From a checkpoint of a small transformer trained on Wikipedia: 136M tokens.
Each number is 50 + 10 x the weight over its row's rms, rounded and kept within 0 to 99. Layers, rows and columns count from 0. The size before them is the row's rms in percent of the matrix's.

# k: layer 6 attention key, 256x256, rms 0.037, rows 245-255, columns 128-255
# q: layer 6 attention query, 256x256, rms 0.0369, rows 246-255, columns 128-255
# v: layer 6 attention value, 256x256, rms 0.0369, rows 192-193, columns 128-255
# o: layer 6 attention output (transposed), 256x256, rms 0.0458, rows 192-193, columns 128-255
k245 094:62 45 41 48 55 42 47 43 38 59 63 59 32 57 35 39 67 53 45 45 63 49 32 43 48 46 55 59 52 42 61 53 54 31 57 38 65 46 58 61 44 52 50 54 51 58 44 47 32 49 68 52 43 56 32 60 42 52 69 47 68 52 58 65 57 59 55 52 37 45 54 57 61 48 61 55 56 61 45 52 46 46 64 56 45 28 45 48 51 43 49 64 71 51 53 65 53 67 42 52 31 39 33 35 33 43 51 53 46 65 61 70 57 40 48 38 46 54 50 64 48 46 64 50 55 62 44 33
q246 082:37 46 51 44 61 43 49 57 49 56 60 44 40 71 40 49 52 56 45 40 49 49 50 64 65 39 55 40 45 37 69 48 44 54 54 54 26 48 53 58 69 36 42 38 56 43 26 47 53 46 45 51 67 55 44 51 54 58 39 43 51 62 51 48 45 43 44 46 65 47 46 59 58 37 58 56 43 51 47 51 58 53 36 81 77 36 52 56 44 55 59 56 38 41 59 45 52 50 48 38 46 24 54 55 46 59 54 47 70 38 51 49 57 59 56 46 55 61 67 38 61 41 44 56 47 69 60 64
k246 103:64 58 48 44 46 57 64 44 58 63 47 50 64 43 63 59 45 52 62 42 41 50 54 43 48 72 54 71 61 33 48 44 48 54 51 58 49 28 42 34 69 68 46 75 55 45 37 42 66 33 46 55 55 43 52 50 68 59 48 65 51 22 46 49 42 56 63 46 31 53 44 44 51 48 33 58 56 42 51 45 44 50 65 33 42 53 51 48 50 54 45 70 65 60 41 48 43 39 51 40 68 49 44 47 60 45 53 39 29 43 33 48 42 55 52 35 44 47 50 54 54 37 36 35 59 38 61 55
q247 202:57 39 54 56 44 55 54 47 30 44 56 50 38 62 30 44 70 37 43 57 59 55 60 53 45 40 55 48 41 52 58 62 62 40 53 44 40 67 67 65 37 39 50 37 52 54 38 36 40 74 74 69 56 50 51 42 30 45 70 49 55 60 62 54 58 55 45 64 51 46 49 40 54 55 60 43 51 72 45 48 41 56 44 59 58 33 48 54 48 55 58 38 55 47 64 55 56 61 45 56 33 30 54 49 43 53 50 64 54 57 60 61 56 41 38 34 59 69 31 48 38 62 64 47 42 51 44 26
k247 049:57 54 68 54 50 66 39 64 64 55 57 47 47 34 55 44 47 43 56 58 48 40 46 43 44 53 47 53 43 49 39 51 35 58 45 44 53 46 16 56 51 61 56 45 43 44 53 64 66 55 44 43 41 44 61 52 69 45 46 53 49 32 53 33 35 67 45 48 71 51 47 58 43 27 36 57 61 44 60 56 44 55 53 63 55 42 58 45 40 54 38 49 73 42 55 56 42 54 67 33 60 68 47 44 57 57 45 50 42 49 44 51 32 46 68 52 59 48 63 60 50 44 47 42 54 45 43 53
q248 095:62 47 65 62 52 60 52 50 40 60 42 37 53 47 36 57 58 54 36 47 42 51 49 58 47 30 43 57 31 39 55 52 57 50 45 63 45 46 50 38 56 59 54 36 48 59 37 53 42 72 56 45 44 62 46 52 50 53 58 38 46 48 58 44 50 55 52 52 64 63 55 37 57 38 61 54 57 58 38 72 40 51 27 45 53 28 47 53 69 48 53 44 53 49 55 63 56 66 36 46 43 39 55 55 53 51 55 54 34 38 59 43 52 33 49 48 40 64 56 38 68 71 60 59 45 68 52 33
k248 113:29 55 41 30 49 35 47 53 59 55 54 60 64 46 72 59 34 54 65 46 36 60 51 54 45 67 47 52 63 45 41 49 49 54 36 55 71 46 38 45 52 55 54 59 53 33 54 52 54 29 45 52 43 51 56 44 53 39 41 50 43 34 34 62 45 55 59 46 54 50 37 53 57 44 46 49 53 34 48 51 61 47 52 28 39 64 52 46 67 66 42 58 42 48 47 50 39 37 51 47 66 64 48 57 60 49 52 36 45 42 42 47 48 52 48 50 54 36 62 60 63 32 44 47 62 41 75 69
q249 129:57 48 57 63 47 51 61 53 41 41 53 45 48 49 24 36 56 39 38 52 52 60 47 47 44 46 60 42 37 45 60 52 58 43 56 50 50 52 61 68 46 42 41 46 54 45 40 55 52 74 82 67 57 53 44 43 40 46 68 43 60 59 64 45 70 48 35 62 51 50 63 44 64 44 62 62 46 69 48 44 43 60 34 63 60 38 68 53 46 48 43 45 44 41 67 58 46 60 45 51 41 29 56 50 52 44 47 53 53 53 66 68 53 31 41 45 64 63 49 40 40 55 61 32 39 39 54 28
k249 081:38 60 50 38 59 46 48 41 54 56 57 44 52 46 67 53 35 55 71 54 35 44 48 53 57 63 59 60 57 45 45 38 46 67 31 74 41 40 51 43 62 50 50 60 64 47 60 53 68 31 34 44 49 46 59 49 41 47 45 59 57 34 57 60 38 51 49 44 41 41 43 64 54 53 40 50 63 25 54 54 63 44 60 44 38 52 54 46 54 37 51 51 39 42 43 37 45 31 40 64 68 60 38 39 40 58 57 35 47 46 20 28 52 57 55 47 48 44 69 73 58 41 48 49 60 46 66 60
q250 094:46 36 43 48 50 44 42 36 43 53 54 39 54 40 71 59 47 60 51 58 61 41 48 54 67 62 57 39 59 33 25 27 66 63 55 41 59 56 46 49 62 40 58 54 51 63 38 48 53 44 51 31 58 38 45 59 64 47 46 45 55 34 61 51 63 54 46 36 59 47 56 62 36 54 34 40 57 44 54 37 66 57 56 45 48 65 51 55 40 51 44 35 46 58 45 46 56 55 64 37 44 51 62 51 41 41 55 47 36 39 54 35 57 59 52 50 64 40 49 40 37 49 53 57 69 60 34 58
k250 116:56 53 58 62 57 42 63 57 49 43 44 39 54 44 22 40 67 44 49 63 38 48 55 39 46 43 46 33 36 58 65 38 42 25 47 43 39 64 58 44 47 40 45 53 44 43 56 42 44 74 69 61 67 47 42 47 49 62 66 60 44 60 62 52 58 47 52 73 53 42 41 49 60 39 51 31 37 62 46 48 35 57 37 62 52 37 53 58 51 50 46 59 50 42 57 23 56 58 56 58 27 43 60 49 54 51 36 58 42 67 54 58 56 42 39 49 55 58 18 50 48 66 55 52 33 62 36 44
q251 096:30 63 51 52 64 48 37 35 51 56 38 58 52 46 41 52 56 48 34 59 41 55 42 55 52 46 36 75 43 52 58 50 59 51 49 57 42 73 52 55 55 51 44 57 47 58 42 67 40 51 46 60 38 43 52 45 42 62 46 47 37 63 44 37 68 38 34 62 53 32 34 41 63 44 73 64 59 56 55 61 50 62 61 45 62 56 55 49 36 48 47 50 50 51 57 70 47 42 40 53 62 49 41 47 48 48 57 60 68 36 50 62 52 36 48 38 59 53 63 58 44 60 65 51 34 55 68 53
k251 085:55 44 40 41 48 26 47 42 46 29 56 61 60 53 63 61 36 48 64 50 38 50 55 59 41 60 56 50 61 53 50 40 28 57 39 50 76 61 29 52 44 53 63 51 49 44 55 37 49 25 50 35 52 67 37 62 40 61 34 51 59 49 48 45 29 47 57 48 69 58 57 47 42 50 52 45 52 51 33 62 61 33 54 33 47 51 45 62 40 40 64 59 49 44 40 41 32 52 45 52 62 56 49 45 65 43 56 39 44 65 49 46 47 54 56 58 23 31 55 57 53 44 42 53 51 44 53 49
q252 099:39 65 42 69 49 36 42 62 45 68 75 37 51 50 54 46 37 39 48 41 57 46 44 55 49 49 47 54 38 56 44 60 60 67 34 44 62 39 43 53 61 59 52 60 40 45 63 55 62 38 52 32 62 45 45 42 53 50 36 61 57 47 57 40 49 39 66 49 37 52 50 77 57 47 49 53 50 58 47 58 59 49 51 51 65 50 52 34 48 44 51 40 35 56 59 33 46 36 55 44 56 55 39 58 62 54 66 53 50 41 50 60 51 47 54 39 56 40 55 54 63 55 46 46 31 50 59 38
k252 119:75 47 50 39 53 58 49 47 54 34 49 43 40 40 19 54 55 48 44 58 59 52 46 54 50 41 64 55 56 48 58 65 56 52 54 34 52 61 61 51 46 35 45 31 50 55 36 54 36 69 77 58 65 49 44 70 43 56 57 51 55 64 62 64 58 62 42 66 51 53 62 47 63 51 59 48 65 61 50 36 42 43 39 57 47 42 43 57 43 56 55 53 60 43 58 59 50 61 45 55 37 31 50 48 57 53 39 54 64 65 57 50 42 39 59 40 63 66 37 45 44 65 43 67 37 41 42 39
q253 103:69 57 56 56 43 45 53 48 48 45 53 58 43 40 42 47 39 57 42 55 60 57 51 57 41 55 57 63 41 60 60 50 40 43 30 41 40 44 48 58 50 47 59 56 52 70 37 57 44 69 51 61 61 44 31 48 62 33 46 48 53 54 63 47 56 52 52 41 45 56 53 37 63 43 73 55 37 70 58 66 36 58 63 67 55 42 40 47 47 68 59 27 53 43 36 50 41 78 38 53 33 39 41 64 56 52 44 61 54 50 65 63 37 35 40 44 53 62 36 48 51 52 43 41 45 45 54 48
k253 096:40 64 49 45 49 35 49 46 66 51 46 61 53 52 68 53 36 52 70 52 37 36 52 56 51 64 51 54 61 45 51 49 42 56 55 44 72 63 47 48 50 55 60 55 39 50 56 50 59 20 44 49 40 45 76 48 55 58 35 60 53 30 47 41 48 45 60 47 58 54 43 48 46 56 53 55 56 31 44 50 63 47 62 39 40 63 42 35 67 46 64 58 50 54 35 36 38 42 49 44 70 59 41 53 59 51 58 15 65 62 33 39 45 57 69 61 47 37 57 42 46 44 49 49 55 50 58 59
q254 102:43 50 41 34 51 39 39 55 64 38 42 54 41 49 48 40 57 75 63 36 59 47 43 55 52 46 54 33 68 52 56 38 55 49 54 54 67 36 39 38 48 61 54 42 64 49 47 57 43 44 41 54 58 44 51 38 57 63 60 35 56 64 33 46 51 31 75 42 60 50 59 52 42 55 52 41 49 40 60 48 48 72 41 37 61 47 52 59 42 63 46 50 55 62 52 51 51 51 51 39 59 34 59 59 28 34 44 42 55 37 41 58 55 60 53 67 65 49 51 29 44 50 43 54 43 55 42 54
k254 103:52 47 62 58 50 61 55 54 46 56 62 33 53 58 30 57 62 42 40 48 59 56 61 50 55 48 44 56 47 43 55 49 64 49 47 44 38 71 58 51 43 50 52 41 57 62 34 44 47 67 61 55 59 46 40 54 58 48 77 43 47 60 62 52 56 53 23 50 50 34 54 61 50 68 53 42 45 51 35 54 56 26 46 67 36 56 52 46 46 46 38 45 43 39 57 44 61 53 58 52 47 45 58 44 53 52 58 56 42 42 73 53 54 63 40 39 61 64 24 41 51 54 62 68 39 66 48 51
q255 094:60 35 60 50 43 60 51 48 48 48 31 61 43 61 50 48 53 42 50 55 52 61 55 49 53 69 64 54 49 65 49 74 53 31 35 28 61 39 60 64 49 56 53 39 54 48 43 62 54 71 64 59 51 44 44 42 50 41 56 37 50 53 53 55 48 48 49 47 64 56 57 51 64 34 65 63 39 54 50 42 54 51 42 60 55 46 49 49 48 40 69 38 54 40 65 62 68 57 40 50 42 43 42 43 61 34 62 52 72 53 45 51 40 44 36 42 54 55 53 41 51 62 66 65 53 49 58 48
k255 096:55 57 51 42 52 51 55 58 47 67 53 61 55 50 67 65 40 54 63 45 33 46 55 50 54 53 56 68 51 38 47 35 51 61 41 66 60 60 53 28 50 71 49 60 43 45 57 53 57 21 32 57 48 65 63 35 45 50 28 44 52 33 43 44 53 55 57 43 51 51 34 54 41 49 33 60 47 41 52 46 66 49 48 42 45 54 55 50 43 56 39 53 42 53 33 38 31 32 50 39 63 72 41 65 55 68 51 40 42 45 42 52 42 57 72 58 44 32 64 68 64 47 48 46 61 50 56 50
v192 098:56 33 58 40 39 51 37 48 45 37 56 47 43 36 55 43 49 58 40 44 37 57 46 71 52 54 58 57 54 64 47 49 59 50 39 46 52 46 40 55 45 71 28 48 51 54 49 51 45 48 61 55 53 43 55 57 51 52 48 53 64 43 62 49 65 72 46 53 49 59 49 54 31 58 40 44 65 47 51 57 37 52 53 51 55 24 64 35 57 51 36 66 29 53 65 39 67 64 44 55 51 56 67 32 59 34 54 38 42 56 51 64 73 40 51 47 59 57 46 47 50 67 45 65 45 40 51 65
o192 102:47 48 54 59 38 48 42 33 62 50 62 47 59 30 56 36 52 45 47 51 45 64 53 59 69 45 51 42 37 69 57 66 45 42 47 47 39 38 44 37 43 57 53 41 54 63 39 52 44 50 72 72 51 63 55 59 71 62 37 70 52 44 46 60 55 44 52 49 40 57 45 54 49 42 58 48 43 48 59 52 55 37 71 66 54 43 59 57 50 17 31 59 51 52 62 55 62 52 38 44 52 60 65 49 65 39 52 32 52 44 55 38 46 43 67 63 65 46 56 63 61 54 69 49 34 65 49 68
v193 104:49 45 54 41 36 48 55 54 37 46 63 27 52 42 59 45 59 59 48 45 35 55 59 51 62 58 52 36 48 56 53 48 51 31 31 46 32 51 62 34 63 71 38 40 63 53 47 37 70 50 55 50 60 46 52 60 46 48 45 39 59 39 48 47 60 66 52 56 39 56 61 64 47 42 47 51 24 47 40 43 54 51 44 61 56 38 53 29 45 47 22 55 38 47 49 45 66 46 54 47 50 52 67 47 46 64 71 44 46 33 49 57 55 34 55 46 48 47 47 48 41 57 23 54 52 34 69 54
o193 100:41 35 57 50 42 37 46 47 65 37 55 44 58 37 58 38 50 38 46 57 51 81 48 32 59 62 43 52 38 59 57 50 43 43 45 40 23 52 53 57 62 55 39 48 64 55 62 37 67 61 65 77 55 66 37 60 67 58 24 71 48 64 23 34 66 40 56 39 58 56 52 54 51 37 56 56 58 55 57 48 54 40 53 59 45 41 50 46 49 41 38 46 46 47 48 52 38 53 31 56 67 58 52 45 45 43 40 30 54 36 57 48 41 46 54 47 49 49 56 64 50 64 43 57 50 48 56 56